Weights of a small GPT-style language model, trained from scratch on English Wikipedia: 15 layers.
Each number is 128 + 32 x the weight over its row's rms, rounded and kept within 0 to 255. Layers, rows and columns count from 0. Numbers have three digits each. The size before them is the row's rms in percent of the matrix's.

# layer 10 MLP down (transposed), 2304x576, rms 0.0434, rows 876-912, columns 384-575
106:142090156134110109118114028152167099111117094137107161102118159153139186100112123150135077108131100170149144111158171100095182141115067066102173128097099089106150139109126133165153107106123110113148149090105184182157132130126120125097084141131149101142157150124137064072109113108115093123173139169184162110121106136115070149160118125104144152101175123149116137096108164130112166126170163051124077163170078131172191164124212129082127142111096169045138120164110127153142142114111117101115147129129081139121144160125149117161236126130090119118163144131076168151123142088089133209
115:132162119108150121086118132102062124098083096110161225113151152220137099122148141134169093125116076180136100163139134164138113130112179112147119111140161169114125096177178095181091168129144182152087105149135207177140118159136125116139119099129181105100174107078153125143097148116137145131143113081182173112162123188163151138054099147114075087151144108096136123179101103103127096114137104122137128146124166130158127116081087172121181104156132082124165116164171090145184119133134135134150124144082150220127103124071111093158110099146159154129121071137068121084081194150129075100
102:135119146029153133108155159135123153175105146132148114155066161138122071102113138129181151155128127110109142120186151161146103108117183122128143134170139125201162154080092152131135152155154166120192119223087092103121157131107155160180184154121171163065097099100089123095122139162068175169192186123159119130105112107092096097135201186145137092206098148119122119129147098125144114185143114159145153139117095138106100159150148156106128136123161119060101119098179170137186102134105171125146131122162108161161106128120090114145143170146085182080199087155085062105094183118124174157
095:145155104150077145132174124133193123104128174128108122156197109108089150135109139125110111103127119082121095171075126047144129121161120086099155158149134129083113105127168175181150159094099133091091113134162113116121142140091082109066100113136113145150089154133129145088137096099119101139159195116119132130124110089106128102093104078122146182106092211175140103126114128104171155104139147161094159118102208174129116129139127124122149119080134180136122125124110170133145140204092097113083080131069082078118098189147128122140124090144106145148089162114168229175082086114139083114
109:143070109076169104181151164141149090130148122172148098152112105074140128142187071125105135026087150083171090146134134187139147145124169142116175086128136117131162138198123196117123094101081165125124167086119127061123117133087104106068143086118117091126129063104100096145094134197123084139102130101094065177098088149092117182147113153147106132147118158157182115164132145100105181143122133191137137107127113110180156098109183081116115151102156109195089131149039122172099143137126141135138113101178098136169134120194083122147159157170138064064094095187090106158050103167090137052
105:136148080119070192143102106134068103141108135143100118150161172153141116130137126152159173116163107140180143106102117143109129101171089106116153060113115145132141130170058152188104075157198152114142169184131121095132135147087123123139112128109200180137167108179120116107173074191103143118149118072139054143057036209160205091072121132162131083087088167089184150096101125084109142137123098155178133134156144111116135185119154138154097112082119143098117094097117153136124121174162116096116178147150126132105157148120152117177118128108174130150174121121090180125059121153126097183
091:083167127159113120163095137137185127151155122127140108129105129115134130103142161110095162156119216162108103122130155127122181146142127071143110111190137138101102131100088193150098105120079170140123085135054169116138129174178097120148068106114126095159142171146115106149093144103089112082163163117122158103114161152106148131120180148151110110152098141139133101136145094051096181138098100176119096119115130123102138159174117099087118146113168114119137126149082146125170083125085154170099122100179094161203070078189183081110158152208129091065171149179157155082111154084123106120
102:167199116161106107130152167104108093127139143140134219167099122155183123112128158119162158113208107115165206121188118155095108172099140180118142126093066133111098159131137195103171138169173158179156189161161161103120090084119160143157157127092117097151127139151141128121121119169074135115154110179160086090093181057124114142138106087117124081114158124094122127094100088113151115168164154125097102147128122076097132157129168121111128127128127136099106164133132116105172084135130115088106177076141136130078144128094126095076165113217146145125190089165116093155086109149158149123
103:177090156101190173143092111177119135201113088204132142127132142139148107139138120145116210121164083118127139042148153092136134084151155127099088130118087149139151153182106107116141111126121144186097104139186060119151080085106164087142102137157120079084124083102076179153123159115185122173171141134145116108108074147171150162095147197077127074144180122122055145131158159103158179111124046125103199103113210106182086113089085128173094125157176143125129068117078134192190113077187134050110126126099120147119122111142133163151150132155078106048130141113085198108102098208169140061
093:137107156159124183160169122125129121087144039132162168153139153092065094069117139173095079100113138118154111147145093125146146163195158105142129140084145080189130120132174118161087135189106154068133130100105086002154161105134081115164134106117132125119147143140135188118124147140127130099151078106131132127093096117150092098107148095100152145153136100092137072163192078077134147158158162088159154128094150109143207080132141094096102111136142078154109171203138128142159135091051162183151121101162139106130161134105159185096143156095117127222137142103062115154126123155104134109
105:155176134178122094074104094098158088154119129174091066089113140092135112083148151150117095087125180153171132116136160110181121124155139144102108146141108142123148141136129081191133118136157156153188177134097076078162119111120091147115091205093137158137135108163117045111106090111122138116133093136146122114153098173144095164135127149165136107119146161069173112106109135155191139143133141157227125178126113082090164188131129096101163137168131149129108098084129163090134146160125148140132151167100178081116146150134067155136109160178207178077187123077115111160180161175147105160
098:124118129191113125213136118092118146144095101143154161125117169106077164139087128114170140055109124133107149141115139125123113135149132092140108140075126100103145111163080125102154216124120110099145154103191132102156117122117137097145133177127104101124139109116110133096171121159110117167162075127159136129147167132127125127129061104094134118118138110146149121099171136057151198139137093127172137132114159151167106145102173110161109171124164133177099124124140114117106115137093165165148108118137083085139104130073106113111084074132100145150117147130122187111116072110118098090
110:080122167140124101115163166115119107107118147098111171054159129140125053102068147138150063124105104096129118145146118154090169173141128142112074134139087140100164142154103129144134118176153070126110111182133135171132120115101125116083175137153137074198082131159133093168110122148072064169114091124145047104127144080134097114121153118135159095153108069138169115115075120149073127195118079133147126124147125082121102158124132177112082189137151100102130110096119098140155125143190180156205151089147087134115149167109171139100136130114136161125115111195108040125169094167140101110
097:154089177152120184150099130139143110153129093130206188142174140145153115080112157124132079179141134119123099132155084092131122121163131122102207086145124054122100122087115131109083095119123089158123166090120158127063153066183128135206119147036172092115142100140152131115130128191099111125100095129130161138081109180175124164129101135152086134017102204183140107134114067153114139108131108079133154122133116120173152126124071093061135086130081150172165113213151106159128129148077135110167097138118121148095101133133137085085090101148102152123137153098092145114139141149171097088
105:092178102090142152141176154111137129146134118119152162129133134113120107116087106166144145127120209147174193138203175129128082097104073076072135138126070206138138124112138160150124158207093159132094102129136129111081090083167136121144156152169131138130143175125134088054127106122122138190110094169166128132131131148128164168169187100085146124148089115132117158097119107108161104018171152138093162121103139131143093116111153123064116122134151094119120103143121116146153136080068164099127138110146132119059108113154154125116116151141055163117131127159184090145159188115149123169
097:139101119127116113152136098087157160131176159057167105133151156127127127104152099123087197100143119144065176143151047116112100120079132024134082170111094113147112128209070107146114066050072180189132128109087133149193164165087095139159095113121076101141124147144153099127239092088128097110106083110135145129153054190150139153171133076155129172087146130133136156189118133140124142141122078120109142172152154170174161158168114091172172141109181093121081185174098144176127183108131068120135143147181144080113101152153147200090129130070199175155131088084107115138152135151107128122
103:158181047100126083166135157161056112180170112127165129154058124181167088152119194140209099165141128122179145154155095132142166099130176086131139095078094107140108156082131120141123076168143086093142082137173139138140160158131181174134143158117064164125112103067097122097173167124144088113195164106140075126154135149187166171133106126174168121140141103147092071122170146118145086166152168124085137178132142153171141166079158154155156106140135156141126153148150137142101136125132115128162084097105115134125139132195078141150082141152157135141186188120125117119100092163114114141
100:151157170150114162148162109112113152064104041139081073124152087123124107158118103111078192103044122130124109082100088089118144150123097105150143125122134096081132106125118114143069155187138125113165120094133109137162112128105164136108136152141132147145135149131083063156134130165150153057113159064138118152183164186154119096118136098167130099093161123142097148149110125151116150114101103174113176048151114071134126097158130148149126089109062052124101117124108159147133107056139088176143142162138128124184118126141085141129130069133091132085188162129112142151058209174092113105
109:114070121125113096128129121109128109101101157110105092025132103161134118144123107142118155102109112199136180139166090093135074125107147137127078135121129121124121105113133167153063144128165164136183101083163117130148101097099169159138124122169147125122143146056150115125033141112115163113096166141108094084138107126143128140164128087082165102169095079142160151173110163110138161173068136121079142092104121079099142132134144091159128109125135155088121100106137125130148115127137175185132176144116148079176189083107075131058128087109138111121150158138090096159095105182027183174
103:169103126151073145112180149108189134091182122136156118079127054088129139114111090115198192106125125103175149094109149128106123130182113112134154147153130117124166124066129115118090120114080065082083084074175164110109165101132134129084148117079117066110166129102119148126102098148084055123085130154118134099116104132052155139179156154131148066156125138144132111125116149115150066156121130121104113121173130110149168139108142112098143153117081164122115169138117139059156071098113131183126141095163118121166133076041153120167203105174137112117150075142168088121123033131091144175
104:140129158124093127176115123103177122084109116139164171103056106109146096191104057148119182158133117099181204133114143088155121130118162173143178091125126126151139136107101149133101182134100153183184131111136124126099103094050085142106174173134124116124166086176158130067093148101183131106119139109165172100138129125164105102106133115114143121146079084142112195141122147074149141209147108140141078171112137095089157052162115090097060111112150129131118144186130127086128128065124114073147150117114127095126071085136104120139141116181184115178135195169095110061106150173152091111
112:103139171177068200111138126104140156138122184040122149142092111131128081138053129149146104095148104159110105120158075164114161117148080012131123113137122165121106185139101163131124107183181089176160152103125139171139043120128164058104101107126203102132137127119111164093123147130113137122139134168154117134132164150167116121161148101159098167100153116065170165143115092192155102143111086088179135148115123135145097092082114147183122129156142133141133165073144131166131084151080133126093147094136080104086189119139145102143137137127111147148099144078066136125062091120152171156
101:069111140161143122135114105153139157136140125157127097188145166099180184076180153128153110140155178132065138155113118154118112125159154140111101128151109117119129150182114144140131104127120094117201161145147083153148133117088120081161149088132151129133155075159115143127145183143145124135085123107143128131108113143155134139104090098124109123146129115080171116170112127143150103121116129170149092158096158120075106155194109152168106118063182158123121136129113091101181125143146153147131135136095154137164172085112120046053161120131124161115177161034098041131141117160112136082
089:143100088121110176136104163120128101107098102098125164080103178197112127160138161115083107167074101073093129154159137212179130071066146066121128160100096170150092096179114090146113155166135082156149138105164074114130077092098143164130166087125121097097123122119171150122160021123129098141076083100097113064195106139081139150170093164082165111081141170116133109116134067127146175090131030188206112101138117083121103058095145133134151131164126152180136083173115172175052139105100164067095082176107097087150191178100149124088174103120160149121126081136105053141188194142139178178
104:120104066184159132139076170164136071108156105169081087083180099127111146128133082163136080122121126129130068077120101097195174105133095133130218103140154099115168148144154190156140108133163126125097128108089146122079160131115141132092119132100141121066095107080107133191105174104114145127119107129098160154135187104111119107113137097113160097128086094150145118149111096123199106121150159114132108161102089153150148140180076154149135126124153132093122113089095118180089149087163137173169134073068174113142158115159151084131140144173128137115140119147114134107142084082193108103
108:099183125174134169201121144082144115118219091151076200142120121143141150122098139131138092146173136130138162189107154143164184141203167107141141131113136151145108135108113143202173125112125046152076097106132115155148106116100077125080102147127085111131113124140153125165070103126122124129180153111147123131100134131136102119076150132097112102172148066157135079137131152102152150094116107131084199079097151102112176144114072129176117159045144186173120146129135130097164094158115121144124085168110129118106111160095127110103112098089158181080173103121104146184147107154164102166
101:058132092145111102098080130166106097057188160162136095148121178102200140120105108137108178130055122086157109114124152169145152094150130138190174094135113170093150134123160186119120138150153140124165122119098064122088110135150100159166116141135107115158122048102177133061099168187129047149118161120134127133148147141132090128180131141105149121156120104152115129147123134171080102134087155150146134101127147117147172157104075132154150135089124114131116186121100122146131199082151145183136160125182071191097116127151118073187108176094115116106077171132104047049131142137086099122
106:155161131147152129168073097136099116098128188133132203144123163142170083093088157166166142160164158204176127112130070088181217038090069092163142089101113087106129140152148099151131102100149177169085171076122151171114148154088168081112145141124163125154096129097137113136156146154134168131113160163177125091083125119112080087130106111087115161133142127105092131179160055155103146128117115113081142152055091146163092069104135157182083162148080145097137129111190087156090092093130184127053164131108142169153128141142120132112108153103191137148126126162117156162096149104164119167
099:102139082134125138103117122204146085110101100146122165092111137110083117161117141177148116151166155133129121135194168151132116166126141185123146096181060136121124146114133149123082117176148117078140133154154181142109110133114125163040105089127143074168152118166147142107142127128156162136115097141100143109148148117144116117119160139190166084145124113146140090124128187070172153136097155111160151074095121155124170168156096100129115084171127085139103104130105130139148111122088102108155161110140184135102123157158112102171120140131129120113158096113155091067132133121120111137
084:127148143134132110137121163085148141090109081149154151046130128128114091099114198140134150101115172155151118164137092123110163137152158179146086154113101079133137141175116154111151086150095067098152151094116097136130064137132142117113106150076171148145098154120175124105146158092156117127104109109125107078076104169109115166180129159126140139178127081146129074142126101122080113130182163143075197080170142140125176120102134097110145149107149132159104075138158113107136102113125139108156144054115130182142078074126195141179161134129135154112103139184121134156105136136136154104
095:124103127149147150130144146078198078076125110163104146199096104170122158143116106117124102084088119141153078123098100154157172113141118158164164095114162158106121128142105155125126151117087105149165125103078063138089068155125157181128106104136134159116085175131112122104134097168103122060109137014198123098194149135074172178136134134147184147142140218131112127121115145109126101127156104148167083105142155099107157135095119164134146123086125092057131147105193101094075130095137061164148065153151151175140139124139183074170185121137169191129132153078089084094115098110102173147
105:104149104117132175119082105148099150083148141118106184064113064160112145093131098160160109108123149141166134084167077064122114149161098157128090127099122154068118135141133140195094153129111135154136065150191134153214086146102132078134103115179111156107140129141161097125113154099082064184075143137135117109125146144160140103074116133103166071129140093130101133156135142142131109121094107126088176113099131082130066151144104131082072175129125122160142151123156135083190130130109098138143180161118098131157123112127103093114120098149136144138190051208132137211145125109126113159
095:110126054087121136141115105145121105119193039123127136121155117110098111104116122158119149083112111105098079176209182167143133145129164146078127095136078171095103112088128098125204084130144118194129134129127145158131114126105176159128110104180060178130235056132146155149126162157170088135106091106153138184099185151132135189142149067101119121158136095064091115111125100060144098061148131133112099069136103109142152089095169124112170145143168076092163085162130174126155162154123106102122158133103142048078095123115166110115157106088110174123123098141255108100114128122214110170
110:108208100149177136139075156103118066193142098112128133070195132132100099116175112134150091168103125175137140121074210091120158157130112098163153084131102121132140130088063172097104144163133179082162192108174124199101072064138176126129132044134114144090146083152083098103113159152118153125154098197091137119127147152086116113147072130148090161086135127160168083118119155153056176142057106096092129126073097118103137142117104092172126135138100133135149175186119150147143134102064174156134085129097125128106172154122079125091141194119156115124181169162074104125163129135098054149
100:169071107133090113128128153138130166127180132103111186155168056203145094140151130136122068148102117173156073125137053142155129108133137127111100106124148169134093134123114179155113189172090114142098087097125127097111175058111172135058171117123099136151105096131129105096118076170136103113156077099086119124136125117158194132211109037073089162199151065133135139111057092084138082110161102139094121112125159147101070104143090122078165123167139164157123094115130076033135090111102101231138127127144149139086132099130130152171171154125143114130168094121116143095179149135122163147
105:094152105113152087189140152135064112158165157123111153180114128153104046110134087124123090090107133087139099093175166159106157153099140158146148104147060080114147130116172157124137170122140139154136133105174142159118198101130147181155181200096185171155151188129145163127138128168124114101157097159098111027172128136132132153136126138112117153119167160175148187187124075146105183106113106157182023149163124153111159147115112114069111192104163163155134114086102132115125108115094150187137155111104111140095137108134179149123146060132084113110137153169169105142108129085143168112
102:141102180110134111114130129125122068111111049142136112135138143137142168170136096145089090124086109170120159132160146137070146118045119186119036156099133148146131082102096113084197077158165112082185112116177078138110117145144099149143147105123147088195103123097159133170202218078144200147136126150100115144157149072191175167115162155134123142131189129127113086163135131184147117128171100125169148174152133118068120168089162163099165118135084107103156194138131082104166129127120184149082160163078159186132087143116129070161179136195126120112140132142114152079097124138092141170
# layer 10 MLP up, 2304x576, rms 0.052, rows 877-912, columns 384-575
110:077141114136121121143141117106126155154141195106151109103139064086166181206112109145063154158157091098108158101097136153107124115130097074154060162100156174166126113152069108135133099106112105168171099117177113090179131138137084084163123133104173142131196158130116079135164083136160096131198136146178115176115133152129123153142132086142146106161201174146169091113123117113106074140171062109115086103133152097130161109133107086047085173137124138135122133135091100109154115066129124112070135197132134168129132159133115163085139136165089118211095108067118130087103124177133144168
099:113115128100127124158051152147148062179130108117122137112161115147090090141111087160120139102083128062155193106098155104149112176143162106099119194147177151087174143096079136092120103173136124074096141152126157195161122175105133070153100156085190082152192145125101142144189194057123129111100165152135109156129119127047149126147143182160155174073158109121133178125174095135157097161109150147099133110070132121116171082085154102131150126153112109137129087117092158106136138137097109100113112146138125205094143082145112084115112083096153148231126183146142153193138166166102147155
093:132099155106112103079093159166152145189108110101133121111115154139149134113159111121093130178117123096106163066134137090131139124181131138128102111162131149102054140138086114177108108148108139122186141141117133116119216143094120084194138141122150118129159144199135112187119169107152147148117130118177174099090078118075123072130141087120174093077101102088157185118144142141169129095168059119097157073196115113165154153118214108100154081176169166095134163146128149097104096060121144137159148112149098133159131163079081085155115129090111164143138094186147124144164110166087129108
109:115149095108095109139097144172134127143074165159165123121098127066086109146146123136127089079131172080141104122071128114095171093119204157098175114065200188167092133122135136132105118085092124163133140083119136116095150120095116144103082149098142051122106146164128114162138086129072123120149086152076064236057110114100118123099144116161157103104153214130182128156128177112080158141189069203098125103149166125164136131148186133124057152065194077169113104144063155125129140118133105165097121114131142170202149140116121088122129106108136075131086120080086134095152098158124087092
109:165120107123129161141166164111165171141134124115193145158104108154113086104157118147072141117153110122101158061102169107135121078069124109130108176037127141126148172136111128137058109135051110141067127127155147203113121147146140079149114133095115112061140176144130114143157076129146101081151133106121109070089104130104131122170158116146173077136063164180140166078144132138131124162188086158105187117118129138133136129173156141141158123098098137149143135164124083132072131109094140072161115150080156154109173059162102154111139155180134153147136131069126171175144115162109152108
092:142093117100107124117092150149113108127086127111122116063159127094131105158131134149141113155148157141083098129093170191089154093145146204121150134092167140133109130123070100103134010158202119095107128165128160199134189138094142126157095138106100074093121164117170077126139122066126159150123145116127085180091109116164158125179107172115140157129135123159124145152193097164101068131148119135096131120132070149063142133139128130112148072150134124162107130131112135108083113088129091143090146107129119115091149125125073157142089140156105198145164115100137169097185138146163126085
100:148149140157145139115103174190066156173167135118064133137138150083171195130096133093178184117157165083120135131126152136106112145113100161097145160138147109143118078109146106066100083126090151184111126114163155097144115175169153131114122173108171144098114119179100169142134142094135167160124051136070093162082168079137106148096120099135167100076124166172084162071108108105098154150126148142113104124129148136130196071167139159200108065128123113130075152213108118147106055151181113091040103068133167046110112095099101153126111150135105123184148095189163135157155068129163138098
098:122095145145102131186124134052133136129096108110214135116126094098168141147149173134088157094131103117083113132167117126102108117117128200152192129143117127161129162093155127094095116098135073150095055157126121165134147082073185096152070106127136132045135105112145149076143161107184176165147119140137089169134154097116122075076117117150079159108140147152131118159131178106138122189153106126104135099121152078141130138107133159078147142115128152133135126162078122118106086098112097119135102159086082170108131164092107191106118189112104074148120118150093129129106171109144135119
097:148133141147131101128165065188108114148116123090119077096129160120088103143107116158104120184145125100171051164038169188110131164183123106117102141111153180127145142132127116140088156099128107152094105134142073101116130142123100143189128117079094132151136154147159132181136117122155077115181086118085118113101149081116112063143139074080124160160126112121146143094109114116093061144128115164122133112168103173128130080115157095178151100095117112143080123181108131126132096152082106105152153099146125113081100098135091093135116179104117141166175107091135131087143156108124135101
102:163130103116184111148096130168151130147130182181118098127153118101168103164131161079111164173123140127194120141081132069034118135112067086137145152121163116130191197107127129123092091149088157113177095110131165105146131157151094150088083108096139096072139157093164145145112136122157086099093123167155102145132122106125069134140150059092122109099138161155120146133132111137137144057161099104097145106112126131134184137119147182125138127061061165164085135115083111136137176106123155118097089140138146141087115160074134107095122181095099137108119131171112158144110119185111165121
100:119177144125114145156090120111132102134148114086121160067140188116159171140125135123110126168100189099139123157164184079083158084089142134142158236158153172082164157150102147132127104124069087159133109117125159167164081171060177113178092123087099176155130089129159078153083150073104090141164105107155116130141135176106123139137198147105163131123114179136081131141112122169112124161116089090114172120147133141137138117144138084145161172155105155108161126114106178148092134046179167061124087182090097089138143109116140123170114069111155111197141129163079123163124091154147119079
112:150109133111115108094108160067137115099179129096171100159165114098095099099095150169078067137108110154110172153151153132124133144151160107110104108150152098144172149126130100188162086177193100137099119134125105157171148135114158069172106128149089180164146132157133111124134160105152076047121143128162089126155112103113083090174159107134127132192122118133169125128164137103092080163123152190119075136183128112120131165140154173177106154125194109122082103107156115114206157126130156116127140129059115083115119125148166075080116128120133084135142161166154115065147078187079081099
099:108072136150174114085136129190168182129169091115153095093174086128099107110099133103122087109222101152164094117144146133097125116196106164093117191127212159187104129123035144097149125157092049132057147117076112135138146112146176088166133136113087131106180148080146082137115089092156118119099153106157120107130142078084117131122130114166147112118061189114134135102142096151076096063093146106119109084093165159090154099140130169157132099107073118070162113136098143144128118149094161145106099120128104075178141127112205109145092121137110162140052068130086121172102169133157129073
106:092181083133084115168069116098101108133091174088118116130096120122202200170075091143130137096166156142154226124146105092145107126112102136123142170113189136141147097098151127138161098143131130140106110112151130184140138123132102093185084181089102089106130183128124153128132120123123152140115114136094161136118107089135110167128171197095168127097092169177100151104170127176067118135150126116101142083138153125115185107113131175118094129151075108120073122185119158139158130116148116045108123120123150121075151135131125142142036171107105155124135157100081142126155144160169154092
096:114134068095097099175150086145122164130065140134058095155124143099127131109106146149144068142222128088122127159072168159097178129108091144095154125117141154088148149127077184097085130178143143192151124132116138126097104086138200152100117128108119129167162139108108126154131152121160183140120089103091151165098159061130100113061180150149174099118132180162095153169153094150139085096157160103129150168090081092114115083120172116114078047172117086135083066142146182160112139141146132115150082133110068137107147129114113147101128201110139123146115146177067166154103168151111144141
098:081167083178186157133166044134068158127147084148158126080063128153088150110165211125121123139092105147088111137120153160117102120164181122128117160102112128161138118119128091112133135130114132177201103173144113179150175140145122129121184166141148187123143125067094090092110165099133064172113128081136118064164189079154158089165135110133141128153140133128143123163156170164078137117199094210162110112147124179145116131130167140167092113114075092140140146102134152134124138127106142092102070144127064096155137184109127164150092126097127155131141145046124133054136101127158135142
097:112103064146105185166079115138105151120111101142101128131141106137134089143136208051161144152163076120092199135111162185126158147147106111148110142130158134144117136153135174065068092075173142097124108091129097182116157152110137114168126172120074100115116104151099117146122125132175127159083133188114141178117115193121213115179088144146160120057143133138157166126149137072109128098103089175111092090184110047137173129180127161137158105136103136137116161090062171139172141130150172137057131175098048093140190149152162157081158115122080146096128137114102102125139149160122101101
108:128125102152164139205072132096086094132106175135100166126140099110128132129147121120113195153140106162095076186106165131166092143134091201122073169083110171083143096066140142132078157134039141178100159129168150134085118151196225150081027130114130168081104183085151131140180151076098110142180089122093133172103146089166119118129111122127094130167144117175140097178117130158145153078165162152153106152109146115175124086124098100131136146117139148095110087084090118074168090118134129143073157146135092136113167183106122192177091144059121114132182102097063118094161106073115100143
102:128120099112118189142157167197096101158072117160110093162136196115125168120103161165151137154137099109110098121095125109172110139120123182101058129066107112139119148099058147110136123192149102171159110120122137157155103131160178094130103120146177112109219124114144154116171144132125109120079063170175067205120207049117122131189105108159200090126152098178155195165206162101151074108151120153138130133119178112108088124178111122126117145157143208144148130162108135107113095115172127153126090190133085151097142136097131206167191147122204140160112116128106120106125098157169105124
103:104157107072100186130090137153126111114149162113146159156146185158172129127118100080104179103127079102152159162134143105110227138172112104142145140068089143076131092133092177177139168090120148126095034123104097113119124190123148173117188127139115107147118168189171155196126153075151121111134106140098093135129143114094183139130167078096149133112137095149113144133110110067161121121171146104122096119162110101144130052127124127081155094133072148150131118152086139125150051149110190174102112141085154120108122130077173074153126144139075132091081148146131162129090211128158105090
111:147188092101128114171105133093191170144137142153181142157136131188185210180034130120116207090143171088145128160113119149134174107122120147100131163158100097155126076119060176085118107094173100106137085178115157143120097105064127129129165133147198101146115085113110134093129119142149098103179139153083093134119083136175171161087107133123095110133114151152181155075125094133148075048135080133111172153103114146119202127121157140144143141081129161130063159164114188077105141108127134096191107095124129106106183126174148109143158117093189121196122061075126148118150124171138149063
099:175170143134124184106136065116125118116102124135135137123133166119183076159104111141125155119139135121082121086109149117161114111121076177102147137133075107160173085125113138138142067131089152090087109189092136191148127174168112183099096138109134075115145137124132134170176156157122092155066119084121121084052116124123130111112095150182101084086158123173160116126144110130117093154106106122099117185106114113088108095173122151137128171109064120196092166183088113112145115129114191121142092074119104162135123130084153160120152128111157133127070130140160157120109073115156124125
092:204121108106085137132103158103100165181117119102149059095147140092130118115146117134076181151134112128139186155133117102096133145086085163135117203136145111132161160098129163131135122124163143093060124153118132067126163101162122081143093044128142120088112172151132130105140087113124166139134133119128058156102192117126146112127130143102177071150179085142129173119126104149149150050149027121096141160104161093094174120088161151124118091108121196187092171144105114079112118100075120067154162187154139160170091155139119128123104155094144188121155090197084180148136153136161086113
107:126118145160134167099121170099146081141149156091149107077163125154077121093088120123131152147153140105185109182099139140098095116146127103142174142163124166141064184092169145128149185126152083114100113163149174148106126149139146110165079138114085128091139198172137116153145149095167128120161124137156123123066134134171102107071104097103090153113121152120097124117100092116148129147132114105138142109129135097124151106139132155127099103106123112126113129086156120176159080160089050114137077185101098087140120125103144105144121103131108208197112151135090109115123100179122177162
110:125110081136123200142127179156099104154119140099127165116136103129167102133139139123132133189136069142161124108089167085140160104191091121092169186135192094117118125115095127137099170150099071121033171117124105160083091146190099171135156008104062073092142070137157133123081048098168118088093128178111117119098129110121138141116146128165052100171119155118169122079159081128124150099136111105089132105137128144138155129106131131080150122068162081104121150094081130095156147126128142101149092113093088127165108130128103142131144132141138156202141110109115125094141176152113123152
100:110125133140085091096130109185116150128137183146135089141158121154104136156135116125119191107134132125155122078118173129110103108045172178155110181117122132104154175140158156146129128099164063134154092096129118096106116141099120151145134110115110114192166125099150097140114130105113106189161150134137115143093131142132179093115185125129140101088135138109125159104137114114063142099170107117129082100127150124106134155157154108119164108119094112123171121151143150144120089092083146093139132067165090057139203103109099116136131158110129142126132152117161116113160145067138144146
108:160177065026131167108126170143067114151118164137123167117081135047158146168143094111133173131169188178116157086105134120082149133155118076132164144094130129124145149094074148084109136174086107144137062118112100147158125096098226119098175137109113110108094080179162113149090093120124147123165129134121096161139166101142093134087131129183099095207126111166155110164118147098089143105153121112153122149081158066117144131129193135127170126113148133175089140102125169110166107119142130108148124203080107157083176146138153090155034117087095185118155106202044079119145174163150107107
096:154157123129147153184086134109172072115126190101094129175120050209108116151067108081099113089090194104005130111170115119143097119167150109144094132121160182130135118135109165123111143102151178117171113115163093080094159196098095124148069102139133098104138109104077144130150106125130125109074145156091160120116165133123026127184131133159161079108138173163120137075161143121090163162167150132138116113152103156133144147111132141166125091144145150133126065117092163136065083151118114041174086088093090110102153095128135158096153082125128148124173091073116106147171134093138196142
091:130123154132112163124094102179170059166126132093143090102146089107151116125103086114133161110180138079132171119146178096045086173109145149113117206137230139148133213108107113206150082155101115132100128156160105139146166131152137173157165113013055185078149123139136148161135164076127121159129143122132113140099141126111111120110094134112147067119155151103100159192115152100127074127131172116150145117090196119106120151147129124162099128156110088103139113142132134107149099157121158131077064164102068124126200114127127056096137086203113110128188134171123178165115173238131128157
094:150092118128126099172110095179127105131125149121082087100074116095071164118141043058124156089192115086127105157082134123141100144139154114115112107130138103145142150047128079142148159172138126138147088128163111147168111076083117111169105117117091080075091118161121109139134160089135100136148150087161152188145114144125125129137123147135140071093138171141106192116066115128098143100133133131124090062080168155119109145122123106119185101087110164132152111113141182099151173132108181152081115114125108140125174147134147108130096102154121127126144170133151134140121200218121100149
108:081120110081142119113134108099102083115180112111165130130116086146114134109103123214119181111151191125129145130109125132188085168134120153094126176100161155109204126080134133185118117122114155101064117158213152189143125163087170152086124112146063146115087136154091121170138111134118148109122107149143119150141157128132132079130109147132135095135187118172110157146133095103110085091089096132119144049155146114089095171105139133127127066147175142113115158143141140084185138105110145086092150102100092131200168097163136073111158096098091139164117107122116156159180102155124127080
097:169160136099105158176128126155106167162122084134183132100134140130135141168111130117095117135157161110128168135125200149114112173136165118146114130079118173135108193088106116152092129093105155146083091101073111136120132189095152107111121097127171109141097078152115068110135111089155118076066209112095107130105128153110136106177111117135159123150156054126063190158161049132058073077128139161093066155037174119112151127143136193132107171156139046156151096121102080182194089083098058027140134091158151119122110148118141092144067166130082137128034086050114154147122097104111201154
108:111118128097205080180158140137063113127112127136107170087129121128128133208121153130115137117181094092048136198082144130144108125095109130067119167121158118184148111116102149112136146103099127116185140100100127122142098126122126145104089094103131065095099174090157118095128138121129157058130190157109064071090175129162134096141116076139124133127121120155155160117187139107141156121147121173121109095112169121158166113193152160133115123072135167160143107161074111157144116155156158115113089071069121146122122124168100136091164078073168170135129140095142127055134171149165128110
099:122170112092096105131117142116093135161168131081098109100147145144124173182148102084158136112108163150153159085097111128133153101089092160123112099190125175150153163144130138149131127127133103154076124144109135108099175103145154141125151084067144102083160149167100120198155092106198101112149179155132163126105155132163112113210113106138113134153123158125130171094109087106103158176168126147123115077201194152129120115109178111071182079158155124077106126131141095102140142134110169138124058091150163130137143036130154111157111119106139120106147167111130108119101106152148160135
105:136064112073134120125090106142123158115144105094145129156115136159176110091146098062094090151097091118169107114119119122127121116131179057114077108092115127122119136154144147159117179155093039079142094084086162141131161079172157100146170061108115124100143083106129075132126139077113080164137145140150056128107122102124075133142141118094164156128208133125172178081171142163186101087166115122136148119084090037139129071104123147095124130111136160156108169120105124081105130133107104131109134146104094104080184131100148084165131086137142159134120084112101122112135126147159164159
108:156121099150159189141090139153072146188088109184080090086149168090206154122166124138060147170148108080107124067156203145115187153114145158143103151067178162116168166142142094098129044167130168115154115114107143136130136153164091189185144104093092122153160133120110147172146157096137116104124049137133155122130183152093172151174091161092061145116119130115140087125168144098103130132146100127043143146155096088128133088131139108083117074071142142196113133120129108120150108093144143156147133155093104178151102132139150080081145122118093160137201111110110126099122084136207134163